{
  "n_layer": 15,
  "norm_place": "pre",
  "attn_scale": 0.177,
  "init_std_up": 0.0492,
  "grad_clip": 1.0,
  "warmup_steps": 200
}
Each number is 200 + 20 x the weight over its row's rms, rounded and kept within 0 to 999. Layers, rows and columns count from 0. The size before them is the row's rms in percent of the matrix's.

# layer 10 MLP up, 512x128, rms 0.128, rows 265-373, columns 0-63
095,207,190,196,179,201,178,202,211,199,192,170,211,208,183,185,229,188,197,230,204,193,175,179,210,192,200,206,176,182,187,178,239,208,206,191,195,149,250,194,162,237,198,192,202,210,194,192,205,200,201,202,225,201,214,250,205,225,167,152,225,200,195,202,182
103,171,205,224,197,230,205,191,191,147,207,160,226,209,173,210,218,194,188,176,189,189,221,194,226,240,211,213,245,203,219,181,183,230,217,219,212,187,231,193,183,204,187,194,174,201,209,224,225,183,227,189,219,183,223,205,200,206,211,186,187,214,221,214,235
088,222,220,229,168,212,187,189,200,189,184,227,223,222,188,190,237,196,183,221,201,212,182,184,220,195,191,208,206,167,207,187,167,205,212,190,141,190,232,196,178,204,177,223,206,203,219,191,201,177,199,215,208,203,166,171,228,225,163,198,193,154,209,194,197
094,201,201,191,207,238,218,213,201,222,208,205,237,192,205,177,224,218,176,173,192,215,191,191,248,203,216,203,215,184,193,165,202,210,182,234,222,205,193,205,224,217,202,191,222,158,223,228,240,224,201,181,203,214,178,177,170,185,229,174,183,185,193,203,222
101,194,167,233,175,215,219,210,200,177,198,185,223,202,181,223,185,169,186,215,175,219,193,198,192,228,203,206,207,214,185,176,200,189,234,181,264,222,211,227,201,203,198,226,198,163,223,211,239,230,212,182,189,218,210,221,192,200,206,189,190,184,187,203,204
120,200,204,193,217,206,216,204,225,201,225,187,166,218,212,185,179,153,188,181,212,192,207,191,205,202,222,198,168,205,218,245,224,220,188,177,231,182,224,187,197,252,195,222,200,185,199,198,195,221,198,178,193,198,176,188,224,219,223,192,196,182,163,190,230
109,200,186,219,162,208,206,184,177,202,216,228,213,234,220,212,197,208,179,240,192,195,203,186,169,183,180,184,194,231,221,177,193,203,174,188,185,166,215,201,184,179,179,184,223,181,185,195,188,192,163,227,191,204,178,194,203,196,233,191,214,227,180,216,216
101,185,209,246,204,163,226,156,205,216,186,197,220,220,194,207,204,231,171,198,247,216,205,201,210,221,208,160,190,200,192,187,231,196,224,176,198,225,192,226,169,177,199,198,224,196,195,162,195,202,196,213,215,179,178,202,191,230,197,176,190,190,198,190,190
106,191,166,188,220,177,201,192,178,214,193,174,194,181,242,242,175,195,207,196,207,212,232,187,217,232,173,188,175,169,193,222,194,172,200,190,206,200,186,173,185,213,180,192,229,220,173,204,169,198,200,205,201,205,199,227,209,195,165,206,196,183,167,216,198
094,181,187,233,176,207,211,231,189,210,186,198,190,223,200,189,182,171,219,216,209,173,199,198,200,240,226,191,193,225,172,199,175,234,159,200,230,209,172,174,221,188,218,198,160,218,218,201,190,196,196,206,205,223,188,213,191,191,222,222,164,220,197,180,211
093,168,195,191,218,234,181,181,202,193,220,239,187,200,235,213,184,212,196,189,177,213,205,189,198,196,183,203,186,198,214,205,205,228,207,177,216,220,217,224,209,238,194,194,208,167,207,220,205,156,186,202,185,216,199,206,192,203,199,224,224,239,198,213,167
103,185,196,205,199,218,182,179,232,163,227,234,217,188,202,194,170,214,182,212,215,181,169,184,222,217,226,191,217,185,221,240,186,200,199,219,208,189,238,236,229,198,220,190,223,206,229,203,185,227,188,205,214,203,180,178,208,215,175,212,196,192,174,174,164
102,200,183,171,231,216,187,196,199,157,199,186,203,192,192,210,208,204,209,220,218,207,202,227,232,200,158,244,218,194,181,193,228,179,191,219,182,210,220,169,216,217,219,210,178,208,228,196,173,199,178,195,213,230,207,224,199,200,206,204,201,223,196,188,154
100,139,198,206,164,246,204,172,193,227,213,211,207,196,189,197,185,201,197,188,193,193,172,215,194,218,193,226,199,237,218,226,201,184,185,204,212,182,196,199,210,195,228,229,215,188,182,157,197,187,234,219,231,206,150,219,240,206,213,243,203,184,184,178,196
104,237,168,196,195,187,237,201,242,195,203,214,186,167,200,193,229,198,180,181,182,186,216,199,243,228,191,201,194,165,213,223,219,204,202,174,179,217,157,173,218,186,213,227,216,182,197,187,198,205,220,171,217,188,169,230,214,184,193,198,217,147,187,184,220
097,239,207,232,184,193,176,217,183,221,215,205,219,201,202,203,197,213,212,195,159,209,172,219,150,201,186,198,188,178,211,209,221,190,202,208,205,211,191,196,222,206,178,215,171,188,195,203,201,193,217,198,212,180,219,230,216,183,235,181,164,193,181,171,173
096,204,215,234,209,242,198,209,194,219,214,196,208,203,193,195,199,187,198,211,219,176,197,203,189,222,220,220,192,220,215,195,212,207,223,221,191,214,193,210,202,187,178,237,186,187,191,198,216,182,172,196,201,183,243,246,251,201,208,208,214,179,163,186,194
100,211,224,176,204,198,222,202,210,213,220,196,217,200,205,164,260,188,210,242,220,216,247,196,189,229,161,199,178,177,213,174,189,227,194,189,192,221,170,188,194,184,204,251,194,203,192,197,186,242,206,199,205,221,189,216,233,216,239,175,205,213,200,172,185
100,190,216,193,222,191,230,145,199,184,185,211,201,225,215,181,209,218,200,165,197,161,217,186,245,231,195,211,191,222,192,207,182,246,207,187,233,202,246,197,191,155,223,194,182,226,190,212,200,191,210,193,232,172,174,200,186,175,201,209,227,166,180,188,190
094,238,229,209,162,172,208,208,204,190,246,220,193,211,186,213,201,198,221,216,219,191,212,216,172,204,203,169,170,174,192,199,231,182,179,199,163,190,233,226,208,212,211,172,177,170,207,156,155,235,225,181,183,202,176,200,177,212,201,192,223,233,193,198,199
103,237,187,183,191,172,179,221,206,215,219,192,168,189,177,203,193,234,221,221,177,215,183,186,188,242,210,196,223,230,179,247,216,198,234,194,172,226,172,195,244,185,204,217,211,167,168,198,196,197,172,183,209,233,199,202,165,207,201,192,192,194,236,231,207
095,221,199,211,177,238,199,233,219,207,179,217,198,202,177,179,191,232,208,204,179,228,216,201,213,203,190,171,239,164,184,202,222,211,196,217,199,170,181,194,163,215,207,247,190,169,215,191,168,208,148,203,202,193,196,225,228,185,196,212,218,218,210,187,198
112,236,189,201,178,188,203,213,224,207,256,207,208,184,201,191,232,212,209,214,208,193,237,172,216,205,195,192,178,220,165,221,218,203,172,202,167,200,193,195,196,220,192,199,223,217,226,223,217,203,177,220,197,206,192,241,190,216,213,241,163,192,164,207,185
103,221,197,191,175,228,158,194,216,198,198,223,170,234,196,200,185,196,178,201,235,180,230,174,186,226,189,188,204,201,229,201,190,229,228,220,215,195,178,243,200,200,200,224,209,215,163,194,205,174,212,207,201,196,181,185,157,202,199,203,250,182,219,199,183
105,200,203,169,227,227,204,197,191,221,173,202,233,234,224,207,202,197,193,236,178,218,164,217,228,231,198,187,178,168,205,208,213,217,223,201,194,199,198,202,204,231,218,208,223,187,225,211,185,217,190,197,190,183,183,231,238,218,177,199,183,200,222,212,213
096,222,181,171,181,224,178,199,206,206,210,198,185,239,191,167,242,221,209,208,199,189,184,199,233,213,222,221,168,200,184,190,175,224,178,186,202,212,210,203,177,185,204,180,204,206,196,193,168,236,159,199,226,175,209,215,199,206,166,213,205,191,200,214,228
103,202,204,204,186,242,202,235,254,172,168,220,195,247,213,199,239,193,184,195,232,189,228,164,225,204,180,192,187,182,207,221,191,237,212,208,209,206,234,201,198,203,198,231,225,200,216,180,203,202,204,165,179,236,188,181,210,184,197,191,205,217,206,206,208
098,221,188,218,192,223,186,204,180,200,200,224,221,171,198,211,229,218,194,202,195,208,204,243,215,209,203,218,196,193,182,200,217,184,199,177,190,195,200,196,190,226,205,202,176,168,170,175,214,199,218,216,187,216,203,200,191,179,235,196,141,183,217,221,185
105,192,202,183,221,212,217,203,206,233,202,189,211,201,232,172,180,186,198,255,200,212,247,222,191,228,194,180,188,205,216,215,242,190,170,201,208,200,212,186,198,186,199,207,175,243,197,177,199,169,190,188,188,199,161,204,210,185,229,245,219,184,145,219,185
101,208,242,199,235,215,180,199,196,218,195,196,212,197,174,164,220,206,160,199,217,200,204,191,221,207,214,173,194,182,211,208,193,192,235,207,197,229,214,213,194,198,126,190,183,197,208,211,222,216,190,250,179,202,244,190,219,193,164,185,226,175,194,197,175
092,214,195,191,201,181,173,195,151,234,188,247,218,214,214,206,185,191,217,189,236,205,213,220,184,205,196,232,198,183,196,224,217,210,213,198,218,188,202,211,227,180,176,233,186,206,185,211,204,174,154,202,177,229,158,192,169,200,213,185,219,216,190,171,187
103,200,188,179,222,219,189,200,214,208,191,171,235,221,192,184,187,179,190,171,209,203,200,176,182,234,225,168,182,196,210,181,198,211,205,196,198,232,210,234,218,183,199,164,211,234,208,194,211,220,196,208,179,216,191,216,219,215,180,200,175,217,195,201,246
092,238,199,204,190,165,231,218,190,170,200,230,197,215,205,197,171,211,202,211,235,187,216,173,201,212,184,196,214,226,235,187,176,190,175,212,172,194,193,203,221,190,162,208,192,174,224,192,185,180,189,218,196,136,199,165,198,185,176,212,212,156,210,223,218
096,210,186,186,185,223,204,172,180,200,195,206,221,198,239,213,207,167,223,201,235,173,238,154,198,215,225,239,256,206,149,193,205,218,197,177,225,178,216,209,220,189,202,212,167,186,195,223,203,210,175,195,199,203,190,216,208,223,224,168,184,205,183,219,186
107,206,214,180,215,200,177,188,205,181,187,239,160,201,173,200,173,239,221,189,211,211,232,218,190,208,199,220,207,209,205,226,215,170,190,218,218,197,199,172,229,169,180,190,206,216,191,186,193,148,192,146,198,232,213,197,208,192,205,213,226,196,195,195,179
102,220,196,203,218,203,183,211,182,206,227,218,203,222,137,180,180,196,189,220,225,229,214,188,238,248,188,178,184,214,210,220,176,200,199,215,240,163,201,221,215,228,206,189,194,183,193,230,202,173,199,184,210,209,212,213,196,183,208,166,208,217,208,219,187
099,198,196,216,213,175,180,194,227,181,181,168,184,200,207,179,152,229,167,184,233,178,194,183,206,206,192,208,196,220,205,216,209,214,198,189,164,219,203,199,213,193,173,188,222,183,246,250,242,237,224,192,206,191,221,203,179,186,200,159,174,188,217,197,199
108,198,213,210,189,196,205,183,208,195,207,209,233,166,182,206,237,198,210,184,240,246,204,194,212,191,215,177,221,195,156,213,212,200,168,232,210,187,192,213,218,185,182,210,193,187,222,174,203,231,184,161,207,207,200,198,197,217,203,195,157,238,196,223,179
105,210,178,181,165,184,201,218,191,189,203,202,203,206,234,206,199,185,252,185,205,236,227,202,187,186,191,202,198,180,172,219,227,184,207,219,217,234,223,222,220,175,191,152,165,186,175,181,251,221,191,176,226,218,173,208,191,212,198,192,176,188,189,167,204
099,226,162,212,204,180,193,217,202,190,187,180,215,199,217,186,189,194,199,192,198,201,216,187,234,207,200,200,234,222,171,232,204,170,194,199,215,179,158,195,180,192,228,199,172,172,194,163,208,212,206,181,201,211,217,219,184,199,225,221,195,248,201,171,219
091,171,193,185,196,199,214,201,205,198,219,193,224,201,190,180,196,202,225,215,204,171,218,197,167,172,220,180,225,215,201,190,179,191,184,186,208,208,192,172,187,169,223,159,208,200,214,177,155,203,202,235,157,208,188,234,209,200,233,214,194,234,206,209,205
091,192,178,196,210,253,236,188,178,190,204,192,202,195,172,192,225,205,170,200,186,198,219,213,184,192,160,173,179,248,204,208,196,192,189,172,184,196,222,201,190,209,207,180,187,180,199,241,161,211,219,215,195,215,223,188,193,180,221,196,187,204,225,180,231
109,174,213,215,239,231,191,192,171,165,178,197,205,205,236,186,198,208,189,222,236,215,200,177,220,188,197,228,208,190,189,236,176,189,197,199,225,243,197,183,204,182,177,182,203,234,204,227,196,213,220,174,189,219,212,183,169,188,177,181,178,194,227,178,239
093,225,202,184,226,217,231,171,175,221,183,209,214,215,221,137,166,205,207,237,192,213,215,214,192,236,195,181,200,226,187,185,225,213,192,159,253,200,218,217,152,193,201,233,179,192,213,183,187,200,204,191,188,221,189,194,231,220,226,188,200,209,204,204,222
101,214,255,191,170,213,226,182,225,215,220,202,218,183,190,190,227,205,222,227,187,193,188,178,192,236,165,196,196,188,221,219,207,219,227,200,216,210,174,186,194,155,178,219,213,200,212,186,187,194,199,179,183,182,159,183,216,195,183,193,233,191,157,204,195
108,201,224,210,209,189,196,196,208,169,182,152,210,211,203,181,181,190,201,208,222,210,216,169,239,228,205,207,216,217,188,236,233,225,214,170,226,187,177,221,212,209,204,186,193,190,178,181,234,181,222,171,183,206,204,209,176,170,166,174,202,208,191,164,215
101,182,172,199,221,162,190,183,233,195,188,181,176,204,227,226,145,207,197,193,205,215,222,186,236,207,195,209,202,214,211,203,187,221,211,210,204,212,217,183,187,234,203,196,203,209,201,205,163,198,163,212,205,159,202,232,153,204,206,227,187,201,225,223,195
092,187,190,206,226,214,233,190,194,179,182,146,205,190,185,200,176,229,242,201,219,236,220,183,220,190,187,186,212,203,241,218,195,209,201,220,242,242,201,185,187,199,191,191,176,211,212,207,216,216,207,211,200,199,193,192,192,206,258,188,197,208,221,178,183
092,180,209,180,194,212,216,228,188,180,208,217,201,217,181,212,210,231,199,205,222,187,214,180,227,210,163,202,203,197,198,200,202,187,166,203,211,194,200,196,227,182,219,218,228,172,238,214,165,214,166,217,194,246,158,211,215,210,223,183,160,190,172,220,209
096,216,224,226,166,188,182,194,207,198,223,194,186,168,198,216,225,223,197,209,156,210,212,226,173,180,222,225,162,194,207,197,178,178,213,154,175,169,208,197,204,210,204,189,181,184,201,194,236,189,188,219,230,183,183,215,209,228,221,190,219,180,162,187,196
107,204,172,202,182,213,208,211,178,180,211,223,184,165,191,229,188,176,185,199,220,199,181,189,201,183,187,153,206,192,173,205,203,204,202,200,193,238,225,196,150,219,210,191,211,226,225,227,188,187,182,222,188,224,186,202,176,176,220,219,186,214,180,179,202
097,194,200,179,221,224,189,217,206,185,184,170,214,190,183,178,192,193,203,213,218,216,204,212,220,196,205,225,168,203,222,211,181,148,217,166,186,213,181,224,179,218,199,184,216,219,185,187,173,208,172,194,156,171,195,218,183,217,185,194,169,209,161,182,207
099,185,201,197,208,229,173,221,209,194,172,193,176,165,192,179,224,168,217,190,182,163,217,210,215,174,244,187,195,222,209,211,216,210,191,190,192,212,207,162,236,200,132,207,171,198,170,205,235,206,193,198,178,207,190,247,231,201,200,192,207,204,212,187,220
102,159,224,218,161,216,206,240,187,159,200,180,217,199,203,172,227,193,211,207,202,192,227,221,173,175,191,160,211,203,185,207,182,189,211,176,160,216,227,212,236,207,168,214,206,201,188,179,222,183,215,182,194,201,203,187,183,235,228,187,201,196,213,175,172
105,215,191,166,204,186,206,234,180,186,234,224,201,199,206,177,218,215,180,219,202,176,207,203,195,179,199,210,196,180,197,198,205,215,225,198,196,199,217,166,226,210,202,224,190,205,186,235,173,193,202,195,200,204,203,216,189,183,227,182,210,197,208,178,162
106,213,223,217,202,185,195,179,179,199,174,204,233,202,170,213,211,232,194,216,220,231,222,225,194,224,166,177,221,193,241,168,184,254,204,171,174,170,205,197,204,204,203,189,194,190,180,226,208,208,196,144,188,215,195,180,169,174,217,219,204,189,193,243,201
088,225,210,200,194,185,218,227,200,208,208,197,220,229,173,214,192,201,187,218,216,170,240,221,182,199,204,212,191,186,210,175,209,237,203,158,212,202,180,192,208,192,198,213,206,211,187,166,170,220,193,220,206,207,239,200,222,203,209,235,190,211,209,214,181
105,231,217,227,186,177,243,227,212,214,211,191,183,224,191,218,205,196,231,219,196,190,211,187,223,216,188,231,210,204,234,198,184,222,216,193,163,200,199,193,212,214,227,196,221,175,182,182,208,229,200,197,184,216,186,214,241,217,173,226,189,192,174,196,177
102,183,223,202,173,192,194,196,185,176,174,210,190,193,206,209,217,213,195,212,235,218,178,204,205,238,198,185,192,189,202,189,219,204,202,202,186,203,187,212,232,198,144,167,215,211,198,213,208,200,196,207,210,220,215,253,181,216,210,180,213,185,222,155,192
090,189,206,183,184,228,176,197,222,190,197,204,217,197,192,186,235,191,194,209,222,189,189,163,197,229,210,203,231,208,191,193,220,184,209,206,186,196,177,190,193,234,238,209,172,206,193,184,204,219,218,179,189,227,191,203,192,188,201,241,142,213,198,208,238
109,164,227,186,203,178,217,207,195,180,196,183,240,210,193,247,206,219,175,203,227,182,217,170,189,238,181,232,210,162,205,188,185,210,211,179,196,183,208,181,209,185,148,232,174,177,189,194,238,213,183,185,201,204,230,188,213,203,237,167,215,199,223,209,186
098,187,237,222,196,199,189,185,207,205,177,209,213,203,150,194,184,221,216,212,194,210,221,158,206,194,169,216,198,193,212,168,197,188,228,198,185,217,186,205,201,189,202,183,212,190,231,229,217,218,159,184,205,232,183,192,201,207,173,208,197,210,197,182,194
096,205,189,172,206,207,247,196,230,188,184,221,210,216,175,205,228,193,206,214,202,186,190,203,211,216,194,222,234,212,251,207,226,186,218,158,236,219,165,207,227,197,174,199,181,178,208,200,212,223,184,196,170,193,214,196,200,199,206,196,174,175,205,194,236
104,219,234,186,202,217,231,218,220,169,181,169,208,219,204,212,190,221,165,217,237,169,218,192,217,195,189,180,189,193,186,213,198,226,212,188,238,220,181,189,213,221,181,205,232,203,188,213,237,182,165,201,202,209,166,155,188,189,185,194,212,196,183,207,220
102,211,182,211,233,199,161,207,200,218,202,222,199,210,213,187,195,197,202,194,216,208,200,186,196,203,177,205,202,219,183,240,223,254,182,222,197,177,197,217,182,200,189,189,202,198,180,182,139,217,198,205,193,212,232,181,230,216,195,217,198,174,194,181,178
099,228,187,193,173,179,221,240,212,171,193,186,182,218,195,201,216,168,177,205,225,224,200,206,234,197,226,153,200,218,219,210,172,211,218,231,216,205,179,199,168,162,197,217,195,161,218,175,240,187,195,223,231,209,179,200,181,201,231,178,212,217,220,204,197
091,212,206,209,207,190,210,193,217,213,162,179,189,226,180,215,181,193,243,201,221,192,220,192,230,205,207,212,237,198,217,198,196,213,188,175,209,190,162,188,198,202,180,193,210,165,210,214,193,182,203,202,176,210,207,240,150,223,179,218,219,181,170,155,193
101,179,217,176,211,199,182,186,201,191,188,185,204,193,186,174,195,263,233,205,210,223,212,175,217,163,197,180,212,193,196,208,172,207,168,204,173,188,193,188,227,197,218,223,208,207,227,229,215,185,189,202,174,186,179,208,163,183,202,216,226,207,222,205,173
094,193,223,164,219,185,199,223,145,194,194,186,225,183,216,171,203,196,218,207,212,165,221,192,197,207,185,215,176,203,200,178,196,164,182,206,194,223,182,189,212,229,204,206,203,200,222,161,178,204,204,190,248,171,224,216,206,202,198,180,184,202,181,200,232
105,194,191,181,152,194,187,157,162,223,183,223,220,214,207,216,217,185,183,172,195,209,211,234,224,198,180,201,173,174,207,194,161,223,205,202,175,223,183,201,221,198,189,180,215,224,178,237,205,217,226,218,217,215,226,240,183,180,222,197,212,201,173,197,225
104,197,204,192,203,213,217,205,217,199,226,225,200,204,210,180,195,194,241,192,212,184,221,187,214,209,190,173,194,167,213,218,187,188,183,225,209,242,217,187,216,192,210,178,216,218,215,205,205,197,202,199,159,187,213,193,183,219,213,212,186,186,162,161,228
104,177,210,197,213,212,215,213,169,197,206,213,201,177,195,198,203,175,199,229,251,185,215,194,212,217,226,180,199,171,209,198,187,180,210,196,197,226,231,174,220,187,212,178,224,212,178,170,206,231,169,172,185,201,187,224,168,202,193,241,187,202,190,237,217
099,193,196,191,198,212,213,251,182,204,216,209,213,222,174,189,205,195,191,185,220,211,166,187,211,204,204,210,146,240,208,222,209,215,221,187,213,184,238,174,177,164,209,198,169,206,184,195,201,181,201,193,216,205,183,208,224,180,194,169,197,197,182,200,170
096,214,171,224,234,198,213,188,203,212,196,161,203,196,172,183,201,201,184,230,245,191,195,205,184,201,207,183,165,192,201,185,217,183,217,204,170,213,195,232,192,175,193,183,229,169,206,176,199,188,188,169,169,168,180,215,203,220,223,211,202,179,226,198,207
101,187,209,182,240,238,206,172,191,206,215,197,218,215,214,204,186,196,188,211,157,156,236,219,213,184,182,188,192,206,166,161,177,232,225,199,199,202,198,210,206,222,183,218,184,170,179,188,212,222,165,198,195,197,231,202,177,175,205,173,206,202,185,205,207
102,232,187,169,200,202,203,195,205,172,242,185,260,184,228,216,186,200,195,191,169,207,211,185,216,211,163,189,192,174,254,200,184,208,226,184,180,225,216,213,192,219,213,198,228,185,167,201,234,187,184,217,207,181,190,170,202,190,190,207,193,166,185,249,203
094,181,208,161,200,190,215,182,208,197,226,173,226,220,250,199,198,177,221,242,229,207,238,230,211,169,202,181,218,187,163,221,200,175,239,180,197,224,187,210,183,203,192,186,218,183,202,219,194,204,202,241,183,216,200,195,177,199,206,174,175,183,235,196,188
095,200,179,212,212,216,191,197,203,218,234,202,214,179,223,189,200,204,238,200,196,210,195,234,222,230,201,186,224,196,175,168,195,224,159,198,163,180,182,193,194,219,165,206,188,212,189,173,187,172,200,203,220,173,214,205,210,203,226,249,187,225,192,182,222
104,218,173,176,231,199,230,231,208,220,211,165,235,198,189,186,192,214,207,192,228,219,212,229,206,200,191,190,167,222,233,189,217,175,151,219,165,173,233,197,191,210,193,134,181,178,218,192,171,189,194,203,187,190,189,181,187,232,200,220,200,227,187,178,179
108,173,218,218,183,198,179,190,190,243,241,193,199,223,219,174,215,192,193,209,177,185,238,183,213,230,199,193,213,218,235,228,155,220,211,207,209,205,204,212,216,176,199,210,236,232,167,186,176,176,181,190,189,186,160,238,187,214,209,188,212,191,203,205,198
099,200,199,170,202,212,214,212,208,246,193,192,208,171,178,174,231,189,188,221,221,237,200,200,234,191,207,186,157,211,190,146,200,194,187,188,192,208,205,221,222,208,194,217,173,205,224,184,164,185,214,200,190,240,191,219,176,158,220,165,198,199,209,196,169
091,198,181,166,219,200,202,183,168,221,196,219,219,212,219,173,183,203,200,182,188,235,213,229,218,175,186,209,185,193,196,186,206,220,230,218,210,174,211,189,156,191,219,175,222,170,251,146,208,226,198,191,217,177,195,234,259,194,218,197,196,193,169,187,178
096,176,203,184,208,226,206,207,229,227,223,190,190,200,167,192,210,172,184,183,172,198,231,180,215,226,187,210,228,161,203,213,226,202,240,173,151,188,175,231,216,213,165,229,142,228,212,200,214,189,196,224,191,191,175,163,199,186,197,218,172,220,239,181,158
095,194,170,209,189,175,218,233,230,202,214,165,207,177,219,172,227,236,224,213,190,223,216,195,202,199,202,224,226,194,219,186,213,213,211,187,160,212,219,174,189,228,197,191,188,180,161,211,204,200,174,183,177,230,193,211,203,178,208,229,213,198,204,194,158
103,215,180,228,231,203,265,228,192,170,203,178,204,209,216,173,217,210,188,195,248,236,218,196,216,193,214,201,214,178,191,193,175,202,198,194,220,242,208,158,168,180,209,199,190,182,215,215,169,225,199,174,208,217,183,201,224,180,201,226,211,211,208,183,185
092,196,206,199,231,203,190,188,205,169,196,191,246,214,184,215,207,214,181,184,209,190,212,192,226,217,175,220,178,209,214,216,198,197,196,217,194,200,219,205,197,239,191,202,225,197,210,188,181,198,218,184,221,210,201,187,201,236,219,195,196,168,216,160,208
102,180,238,154,176,199,193,193,225,215,206,262,186,197,227,208,226,181,174,198,239,232,179,203,187,201,204,170,209,212,221,189,184,193,209,211,211,190,153,226,181,188,202,211,230,192,166,185,179,201,194,216,218,207,164,196,198,215,221,207,210,215,219,157,171
096,224,192,194,153,240,194,238,189,229,188,222,204,191,219,171,177,209,212,201,192,197,161,208,184,186,192,228,201,232,209,224,195,233,198,223,216,229,182,203,157,184,174,180,187,167,204,196,221,225,187,202,138,213,200,207,221,178,204,222,207,201,202,201,216
097,207,216,190,205,241,205,184,221,186,235,177,186,201,190,251,190,192,253,195,156,225,228,204,210,194,224,185,168,161,168,169,227,221,197,235,213,200,190,193,188,227,215,189,183,178,198,184,211,197,197,193,190,191,203,191,225,210,260,203,215,187,186,193,164
098,202,170,199,192,190,195,214,196,267,173,206,208,205,175,195,210,203,226,209,189,178,204,200,199,178,200,220,217,213,208,171,196,205,220,176,212,190,191,210,163,251,209,173,193,197,199,203,198,219,164,187,192,216,224,213,232,185,208,190,165,183,224,193,219
101,198,235,184,168,221,204,147,220,214,211,212,194,198,203,195,191,173,145,161,231,233,184,193,203,168,207,176,168,199,194,183,194,221,202,217,201,204,191,191,199,188,211,238,170,178,167,190,172,210,176,204,194,199,185,228,184,202,186,187,196,227,219,225,201
106,233,205,188,211,203,199,228,213,189,174,208,194,194,221,204,187,194,185,188,208,185,179,178,192,175,184,184,227,160,180,191,201,213,203,187,217,258,228,181,185,190,205,217,217,159,197,176,208,224,233,200,208,177,208,196,171,220,235,211,178,210,207,197,209
105,183,185,202,212,178,189,197,233,202,198,174,209,170,198,194,204,186,199,192,204,191,219,178,211,194,203,185,173,173,212,154,191,216,196,146,183,182,216,182,219,194,194,205,177,198,207,192,194,166,207,208,185,203,176,203,212,176,218,210,218,200,224,200,210
097,197,218,237,235,205,231,191,193,190,220,204,195,218,162,177,186,214,190,215,191,219,253,186,180,187,183,183,171,231,212,179,199,209,197,159,194,168,207,198,206,179,227,210,186,211,208,208,202,177,189,195,210,248,211,174,205,227,230,224,181,219,186,160,206
100,182,186,194,185,188,168,175,227,177,204,224,201,193,182,193,202,187,190,202,222,178,191,195,196,199,178,214,177,218,230,184,159,249,240,202,222,192,247,203,193,181,177,183,191,215,199,174,199,183,220,235,256,189,224,196,189,216,173,194,224,236,200,213,208
093,215,208,206,169,200,210,188,185,156,187,185,181,159,205,242,216,206,222,207,205,194,190,201,197,203,201,212,227,174,198,218,160,213,239,199,193,202,190,181,207,174,227,214,196,176,190,219,236,221,201,191,188,213,189,219,176,212,190,209,224,227,221,212,156
097,180,174,196,226,198,209,221,191,224,169,192,216,172,194,185,196,194,221,187,212,176,188,202,207,208,205,215,206,269,217,246,188,208,226,221,191,206,204,212,188,208,192,194,175,174,163,219,243,207,185,229,201,239,198,218,158,209,163,167,211,210,202,231,209
092,221,191,174,168,199,205,173,186,206,242,212,194,191,191,219,177,228,225,195,205,203,174,207,194,190,176,181,229,249,199,227,214,179,205,167,220,208,199,191,216,179,199,172,213,189,211,208,228,159,211,220,168,211,195,196,186,207,217,204,195,170,197,165,174
103,204,220,155,213,208,200,212,199,188,229,175,188,180,194,204,200,194,205,211,202,219,191,218,211,178,198,214,218,212,200,196,172,182,236,199,192,212,173,223,227,197,185,147,205,181,218,208,209,223,199,209,210,202,185,231,188,187,219,168,189,197,176,193,177
096,244,219,202,216,217,196,187,183,213,152,191,266,177,201,202,193,180,203,233,230,196,227,164,170,207,222,217,181,217,226,211,192,191,211,227,208,192,179,208,244,191,192,179,205,200,199,202,182,204,193,202,230,173,212,213,184,240,194,158,183,201,197,224,203
104,215,212,159,191,199,184,179,205,176,173,178,182,196,178,205,219,216,204,221,207,199,196,180,228,196,178,179,176,185,186,167,186,182,204,183,194,194,229,209,224,233,222,221,230,182,181,216,174,202,224,189,212,220,167,220,144,204,214,197,216,208,193,220,182
088,178,160,196,174,196,220,228,184,220,167,179,249,172,176,192,198,170,222,182,164,213,178,180,205,221,214,205,235,230,226,212,170,196,196,176,200,225,209,220,212,226,229,228,192,191,236,212,207,215,194,202,198,213,202,200,167,170,184,219,225,204,191,182,157
101,187,206,187,173,236,194,161,196,187,218,206,198,203,237,177,186,215,181,216,224,218,180,220,216,227,192,179,205,232,206,227,232,223,192,137,223,227,229,203,195,176,193,200,194,191,169,193,170,187,185,172,174,191,190,193,220,190,190,186,242,245,201,186,211
104,194,189,223,181,193,215,181,229,179,242,186,188,200,223,155,219,191,188,228,185,207,187,185,220,222,198,226,185,194,206,233,206,200,183,194,172,201,195,156,209,184,206,195,199,176,222,216,210,196,165,219,205,203,174,208,201,205,215,177,180,192,218,170,222
101,217,227,209,194,239,216,210,167,207,211,201,183,212,196,204,217,182,236,190,253,202,204,188,203,190,170,202,223,180,186,209,265,210,198,217,193,194,185,173,188,227,222,207,176,194,192,188,223,202,198,181,214,197,168,190,230,200,227,156,224,194,171,208,223
093,184,187,203,197,197,187,222,169,225,186,194,204,175,213,166,146,226,172,205,210,200,165,211,212,189,199,208,215,185,207,169,157,215,195,188,188,173,186,223,196,203,221,196,210,181,244,209,163,198,184,168,187,228,177,202,204,187,217,181,210,195,182,182,220
102,185,195,210,173,211,208,225,226,186,191,210,179,231,177,192,177,165,209,217,179,253,195,206,209,236,178,221,192,194,207,231,194,157,176,210,181,173,200,236,184,217,196,228,202,189,207,205,194,214,156,187,227,226,174,219,188,212,179,203,218,229,195,241,187
096,196,184,166,218,193,200,191,185,187,201,202,190,159,207,226,182,229,184,204,213,184,185,243,207,186,194,191,205,211,243,187,173,188,189,203,224,209,146,191,204,191,212,181,207,166,228,186,193,199,175,218,166,207,231,215,206,226,190,179,206,187,192,193,233
106,213,163,182,212,183,182,180,191,200,220,217,218,182,239,179,211,182,206,224,190,188,192,200,207,215,238,184,192,175,204,174,220,210,198,222,237,206,203,189,184,189,218,186,185,204,207,192,184,152,220,227,205,196,207,224,186,221,219,196,214,202,225,188,225